Weights of a small GPT-style language model, trained from scratch on English Wikipedia: 11 layers, value embeddings.
Each number is 128 + 24 x the weight over its row's rms, rounded and kept within 0 to 255. Layers, rows and columns count from 0. The size above them is the row's rms in percent of the matrix's.

# layer 5 attention query, 384x384, rms 0.107, rows 143-151, columns 192-383
size [102 101 114  95  96 136  98 119 105]
[[ 70 143 149 127 139 160  99 126 122 127 146  99 127 168 148 106  96  97 112 138  95 145 110 178  97 121 134 164 129 165 163 139 125 133 134 141 106 173 133 152 143 126 174 102 164 118 134 127  83  94 129 135 126 108 142 111  99 118  97 146 146 152 117  90 150 120  91 128 182  66 157 142 154 131 199 125 140 134  90 158 129 175 109 153  88 101 134  99 112 111 164 117  85 125 129 116 122 124 150 146 114  77 142 133 152  95 134 121 122 106 119 128 156 156 153  97 116 125 131 112 150 159 147 109 165 145 146 108 102 106 128  95 112 168 176 127 135 110 127 113 120 117 121  81 142 109 158  99 146  85 157 161 132 153 111 106 124 107 141 126 107 126 133 157  80 122 117 127  79 194 134 141  81 105 148 103 153 105 146 139 155 129 106 142 179 134 130 104 100 109 122 149]
 [131 162 142 143 169 132 116 143 132 124 131 147 152 171 160  92 130 101 100 154 115 140 127 125 163 131 129 147 120 119 129 147  97 174 145 124 114 132 111 131 140 136 157 106 170 180 106 113 143  71 153  83 107 168 100 153 131 150 114 108 136 182 152  88 118 166 112 121 112 126 161 139 161 113 131 145 138 107 117 120 131 120 130 151 145 156 137 141 108 122 148  91 119 138 172 121 154 126 134 151 152 112 111 143 152 121  72  79 162  96 136  98 116  65 109 110 128 125 128 148 155 176 104 128 102 156 146  92 151 113 104  90 120 137 114 111 169 161  98 110 159 128 149 102 133 153 118 120 130 157 144 146 105 142  75 133 104 105 136  91 113 119 100 163 146 150  88 134  84 118 145 108 143 135 138 148 109  93 120 134 150 162  76 145 151 155 131 137 109  98 101 122]
 [150 101 121  99 113 121 170 120 116 142 113  96 111  98 102 164 172 148 125 115 168 130 147 103 128 141 131 106 139  95  99  84 129 146 126 103 123 120 174 103 145 123 120 179 110 143 109 147 167 155 149 129 127 186 105 103 139 166 130 130 136 110 116 133 137 109 126 165 106 146 116 153 115 114 134 133 130 150 129  86 151  91 170 124 173 111  98 123 115 152  90  97 165 157 132 165 124 129 139 145 155 162 118 116 144 159 144 139 153 124 124 147 120 103 119 152 153 141  92 129 164 124 140 139 106 121 113 109 146 139  97 113 119  94  78 141 125 123 143 142 135 170 117 164 175 145 130 154  92 135 121 124 139 147 148 119 129 130 144 106 114 108 121  88 107 140 173 104 149 128 125 102 162  98  62 138 133 128 114 136  95  97 100 111 145  97 142 124 119 151 146 135]
 [119 132 149 169  55 148 132  93 197  75 129 137 118 142  68 145 115 150  96 113 164 104 107 150 124 115 128 114 111 118 124 119 143  62 101 167 110 121 124 126 138 122 129 139 117 107 175 177 120 113 110 148 136 121  96 100 173 159 117 193 151 157 105 113 185 114 118 130 141 158  76 126 123 130 148 161 133 148 111 133 133 137 149 133 115 144 152  94 121 128 141 124 132 159 104 133 107 131 134 129 131 131 142  98 143 142 149 162 101  91 120 106 109 122 122 130  83 106 108 113 153 122 133  92 109 145 150 128 127 148  94 149 118 124 100 131 137 113 126  97 121 121 153 111  74 152 119 117 120  97 133 105 150 167 163  91 147 145  99 182 122 131 100 160 144 104 112 131 135 122 158 152 100 115 130 157 163 113 111 113 122 174 126 159 148  94 108 142  90 163 153 156]
 [ 99 129 112 118 129 131 132 138  95 133 138 120 130 131 116 118 143 116 161 157 124  96 101 134 166 128 123  94 107 116 120 111 110  65 137 127 130 125 148 135 134 112 113 100 143 135 146 145 102 130  86 112  99 121 179 124 135 110 122 124 106 111 132 107 162  95 104 141 121  95 159 144  91 114 109 149 129 189 117 145 114 147 123 105 104 140  96 123 193  88  75 110 186 155 123 118 109  77 146  82 131 151 127  96 142  81 135 142 112 122 136 101 159  96 133 114 112  90 148 116 115 114 156  85 152 117 123 134 155 161  96 118 144 102 125 164 124 150 124  78 126 144 125 142 104 110 134 124 134 112 205 116 114 149 125 152 135 132  98 183 198 168 137 145 136 163 121 106 130 130 145  95 113 107 141 125 135 119 137 112 152 132 142  88 102 105 140 141 151 167 183 133]
 [177 100 110 153 152 124 131 102 111 130 133 136 136  72  95 161 160 153 134 129 148 133  85 146 111 128 109  86 121  98 127  85 117  96 145 130 138 119 177 120  92  99 109 159  88 118 103 131 147 165 131 155 130 152 120 144 151 123 138 127 143 114 124 119 136 104 132 137 125 152  97 152 118 138 132 125 113 175 158 118 120  91 155 113 153 135 126 123  96 146  92 136 150 161 119 190 143 163 126 108 121 134 122 128 108 163 128 160 112 124 123 126 116 117  98 137 214 125 131 147 140  69 140 134 125 107 102 123 126 132 121 145  86 138 140 157  95 116 132 128 136 157 132 173 121 106 111 118  80 171 145 118 138 161 144 110 167  77 113  88 149 119 122 102 138 157 117 149 162 125 131 146 172  99  98 174 126 157 142 159  90 159 107 137 120 114 195 115 145 133 131 147]
 [119 192 146 154  98 110 130 112 145 145 130 123 101 166 119 141  94 125 138 127 160 157 191 101 136  85 118 131 142 110 140 115 111 172 135 106 100 147  96  77 121 153 140 128 116 108 143 130 145 122 141  96 116  87 143 114 103 144 127 129  98  87 151 118  89 105 124 142 134  75 116  82 103 112 127 158 139  92 172  89 136 115 118 149 142 112  97 105 150 122 148 137  90 121 110 120 135 123 163 143 165 101  92 138 143 103 131  82 116 125 118 138 130 138 147 108 119 102 137 141 144 146 100 150 151 131 136 144  93 118 151 103 171 133 123 105 105 134 112 159 122 108 114 100 146 132 149 165 134 140 142 133  92 122 117 108 107 154 155 101 128 162 137 136 134 119  99  84 124 122 141 120 189 177 102 102 120  97  94 112 163 101 146 141 135 115 112 115 135 120  98 122]
 [165  96 156 101 124 121 124 103 137 143 149 124 161 110  95 162 152 126 133 166 129 148 109 154 116 119 128 129 125 129 117 129 125 109 158 126 157 114 132 132  70  88 112 134  98 133  86 112 138 178 137 125 137 132  89 135 190 159 179 127 119 144 127 149 108 145 126  93  94 173 101 125 143 157 120 148 105 194 120  93 157 112 128  81 123 127 148 148 128 130 119 113 129 135 132 181 116 180 169 132 123 138 160 110 145 123 143 133 122  77 101 125 104 103 126 141 193 129 133 157 109 126 138 138 109  95 112  87 129 120 160 123  93 123 118 159 113  87 150 120 136 148 144 131 127 129 105 109 134 150 102 127 126 158 156  99 126 156 129  95 126 109 125  94 144 123 155 127 127 135 109 149 160 122 124 154 157 148 138 163 107  93  80 136  97 188 161 138 144 119 128 148]
 [155 105  88 132 129 146 133 115 129 124 140 130 113 149  97 151 142 169 142 101 128 143 134  94  87 104 142 140 142  89 139  75 141 135 157  89 126 172 146 110 111 151 145 149  86 149 158 157 108 133 118 117 150  91 122  74 108 144 115 145 166 117 132 140 121  86 131 149  98 122 138 105 120 145 155 132 142 142 130  92 131 121 187 145  87 117  62 122 149 134  87 133 163 151 100 111 167 110 138 127 120 118 168 151  93 100 166 109 102 123 144 151 109 118 179 114 143 131 107 135 156  97 106 116 167 106  97 132  91 102 174 146 121 146 121 144  91 104 143 101 124 140 106 143 176 158 146 122  70 146 143 138 128 117 127 127 167 114 116 145 153 148 150 104 134 175 146  91 119 107 130 128 123 106 121 149 120 140 123 154 117 160 168 149 130 103 124  85 124 139 152 169]]
# layer 5 attention key, 384x384, rms 0.106, rows 143-150, columns 192-383
size [ 96  85 124 100  98  97 141 114]
[[144 103 115  89 154 145 107 135 124 107 146  86 139 183 176 103 120 140 111 120 118 125 157 138 150 138 114 113 161  89 105 143  95 110 118 141  93 150 142 158 123  89 138 114 166 121 144 136  80 126 146 141 171 108 164  85 104 136 135 120 164 158 126 127 169 129 113  78 139 144 174 126 137 137 178  82 141  93 127  98 138 144  74 149 106 141 129 126 115 148 127 131 109 111 164 114 113 113 122 100 117  54 111 107 130 115 118 129 141 106 107 155 123 128 129 124 116 136 137 107 130 129 116 153 157 117 134 134 130 105 147 125 112 156  98 112 148  92 108 115 169  91 133 149 138  96 155 130 129 102 131 123 102 155 115 121 146  91 148 127 126 108 145  82 131 128 120  80 115 165 153  66 115 130  95  95 166 103 140 112 156 159 142 149 164 151 121 123  98  92 138 144]
 [145 112 164 192 156 105 137 104 160 135 120 104 139 110 140 119 113 131 114 115 160 142 126 153 107 114 124 125 129 127 107 160 134 125 184 134 154 166 117 178 112 124 164 113 136 149 146 138 118  67 128 120 138 143  78 144 156 112 138 126 148 136 122 101 110 144 135 120 150 108 141 126 165 158 104 149 138 124 172 148 110 133 177 145 183 144 167 103 123 170 124 128 133 119 143 120 109 160 104 171 132 102 135 136  92 150  76  81 171  78 156 119 130 120 131 109 175 122 126 142 193 137 123 166 126 116 107 100 164 136 103 135 137  67  87 118 159 162 142 115 141  99 137 132 124 132 113 140 112 111 126  97  95 109 105 164 162 105 126  97  89 132 101 125 147 157 103 145 156  95 109 129 102 111 126 137 142 167 116 157 193 153 164 122 119 128 121 131 137 129 121  91]
 [150  73 145 118 115 125 132 154 109 147 144 148 114 111 103 130 156 123 128 113 150 117 107  93  92 135 127  93 100 134 144  66 146 167  97  93 151 106 154 147 126 140 112 183 112 143  95 133 142 143 112 130 129 164  91 163 172  88 139 141 148 149 128 144 117 124 178 175  94 140  95 161 155 164 121 123 137 193 137 152 110  55 158 106 138 144 121 133 106 138 104 130 166 147 125 172 143 137 102 132 111 165 147 133 119 170 137 163 135 103 148 139  85 126  89 142 154 126  93 151 120 118 123  90 136 134 113 123 139  97 115 104  80 124 126 164 110 136 112 144 130 164  80 124 153 143 139 153  99 142 131 117 141 105 157  99 152 126 147 109 115 144 153 139 139 147  94 149 136 141 144 148 122 124 107 149 104 174 161 151  90 144 101 111 112 154 123 120 103 118 125 134]
 [177 129 119 144 156 168  93 124 137 118 116 152 130 125 174 135 131 138 119 113 105  96 137 149 173 107 113  99  86  82 108 156 116  71 108  90  84 127 159 124 148 127  71 144 131 155 134 145 126 135 110 102 141 161 102 130 162 168 147 110 120 143 148 138 152  81 189 136 144 165  95 114 101  96 119 155 160 184 135 130 152 137 174 140 140 121 105 151 142 172 134  72 141 122 163 139 160 122 121  96 117 111 137 107 167 123 121 166 122 111 129 146  75 155 125 119 120  92 146  93 101  93 113 149 155 181 132 138 140 149  99 131 105 107 119 148 117  97 104 110 132 131 168 113 168 143 105  96 121 138 113  87 151 133 108 104 158 125 161 153 114 171 103 154 158 139 133 122 137 140 123 134 112 120 103 123 155 102 122 120 100 151 132 141 120 150 150  85 128 129 137  98]
 [110 119 158 108 142  94 126 151 135  66  70 110 154 136 125 111 145 120 151 185 133 120 117 116 147 123 144 146 115 133 101  96 148  92 110 100 118 110 146  83 107 147 105 134 150 146 175 136 127 110 120  97 154 109 145 155 103 166 134 162 130 122 162 104 130  98 141 105 154 132 128 107 100 110 110 160  94 128 102 166 131 118 132 127 136 171  95 158 160 115 121 155 127 133 112 111 130 145 155 135 131 131 115 118 124 130 115 128  82 135 108 108 161  50 109 151 102 112 176 146  81 112 111  97 138 158 154  96  95 118 125 107 134 152 125 117 137 131 110 113 126 113 127 142 120 124 125 123 140 101 139 160 122 162 120 158 131 164 170 139 189 144 131 104 129 129 120 144 124 153 119 112 132 102 113 165 111 121  89 113 140  84 152 114 133 115 114 129 132 192 114 154]
 [ 98 136 115 137 109 133 115 144 122 153 140 129  90  85  90 152 135 166 155 138 152 152 131  95 134 150 120 127  93 131 152  78 122 141  97 133 140  76 192  89 129 114 142 160  91 150  90 126 173 183 136 135 154 177 114 151 163 120 124 131 138 111 151 153 122  83 115 126 116 136  84 155 133 112 120 145 122 186 128 132 130  70 148 111 128 143  87 156 117 127  84 165 170 151 112 143 123 137 151 115 125 168 109 135  89 183 121 146  83 147 112 139  94 122 140 143 171 111 116 124 133 127 111 112 132 140 136 126 133 131 126 126 109 130 133 159  82 138 115 146  96 203 104 140 150 139 131 166  96 162 131 155 143 137 120  89 111 122 126 121 108 127 127 118 161 147 122  88 124 130 144 168 158 127 144 147 109 151 133 125  87 111 112  86 158 111 180  89 138 137 119 124]
 [ 96 191 108 118  98  98 108  81 116 103 117 138 119 164 141 154 100 137 166 144 143 104 153 147 160 145 129 164 117 175 137 143 137 149  89 162  72 153  85 111 177 133 150  81 137 122 144 125 119  88 167 124 129 125 154 136  98 147 135 141  87  93 155 122 105 106 106 116 144 106 133 102 140 110 140 139 104  88 109 118 106 122 103 136 124 115 105 117 136 129 159 126  90  72 123 123 130 139 172 123 162 103  95 107 156 121 130 108 104 165  94 110 166 139 117 116  82 135 114 101 114 154 134 139 150 135 145 160  68 128 170 125 178 155 132 108 133 142 117 128 122 114 131  98 140 140 115 149 149 145 128 129 134 137  87 120 115 111 144 136 162 144 134 168 136  93  91 102 103 172 137 120 177 170 141  88 111 134 134 110 149 110 105 146 128 130 132 134 142  94 136 144]
 [178 123 159 140 100 121 105 102 124 149 148 156 131  93  92 112 147 163 144 160 128 135 107 122 117 120 166 129  87 120 133  97 132 137 124 106 150 111 142 122  72 114  88 167 114 127  77 129 106 181  97 132 151 154  88 161 133 130 159 110 137 144 180 152 105 126 135 112  64 157  98 139 135 151  87 136 116 210 135 128 132  94 157  94 144 138 113 129 174 133  95 107 107 114 151 180 109 153 127 137 109 148 125 129 141 135 145 143 115 117 155 101 105 140 130 161 177 130 138 132 134 122 106 148 131 156 102 106 118  94 143 112  75 134 150 162  98 120 117 165  77 168 103 119 131 134 102 142 104 155 107 135 151 133 153 113 137 146 136  89 110 164 132 178 178 115 113 158 112 131 137 139 158 140 143 145 112 159 148 143 100 102 114 118  97 150 189 114 134 123  96 160]]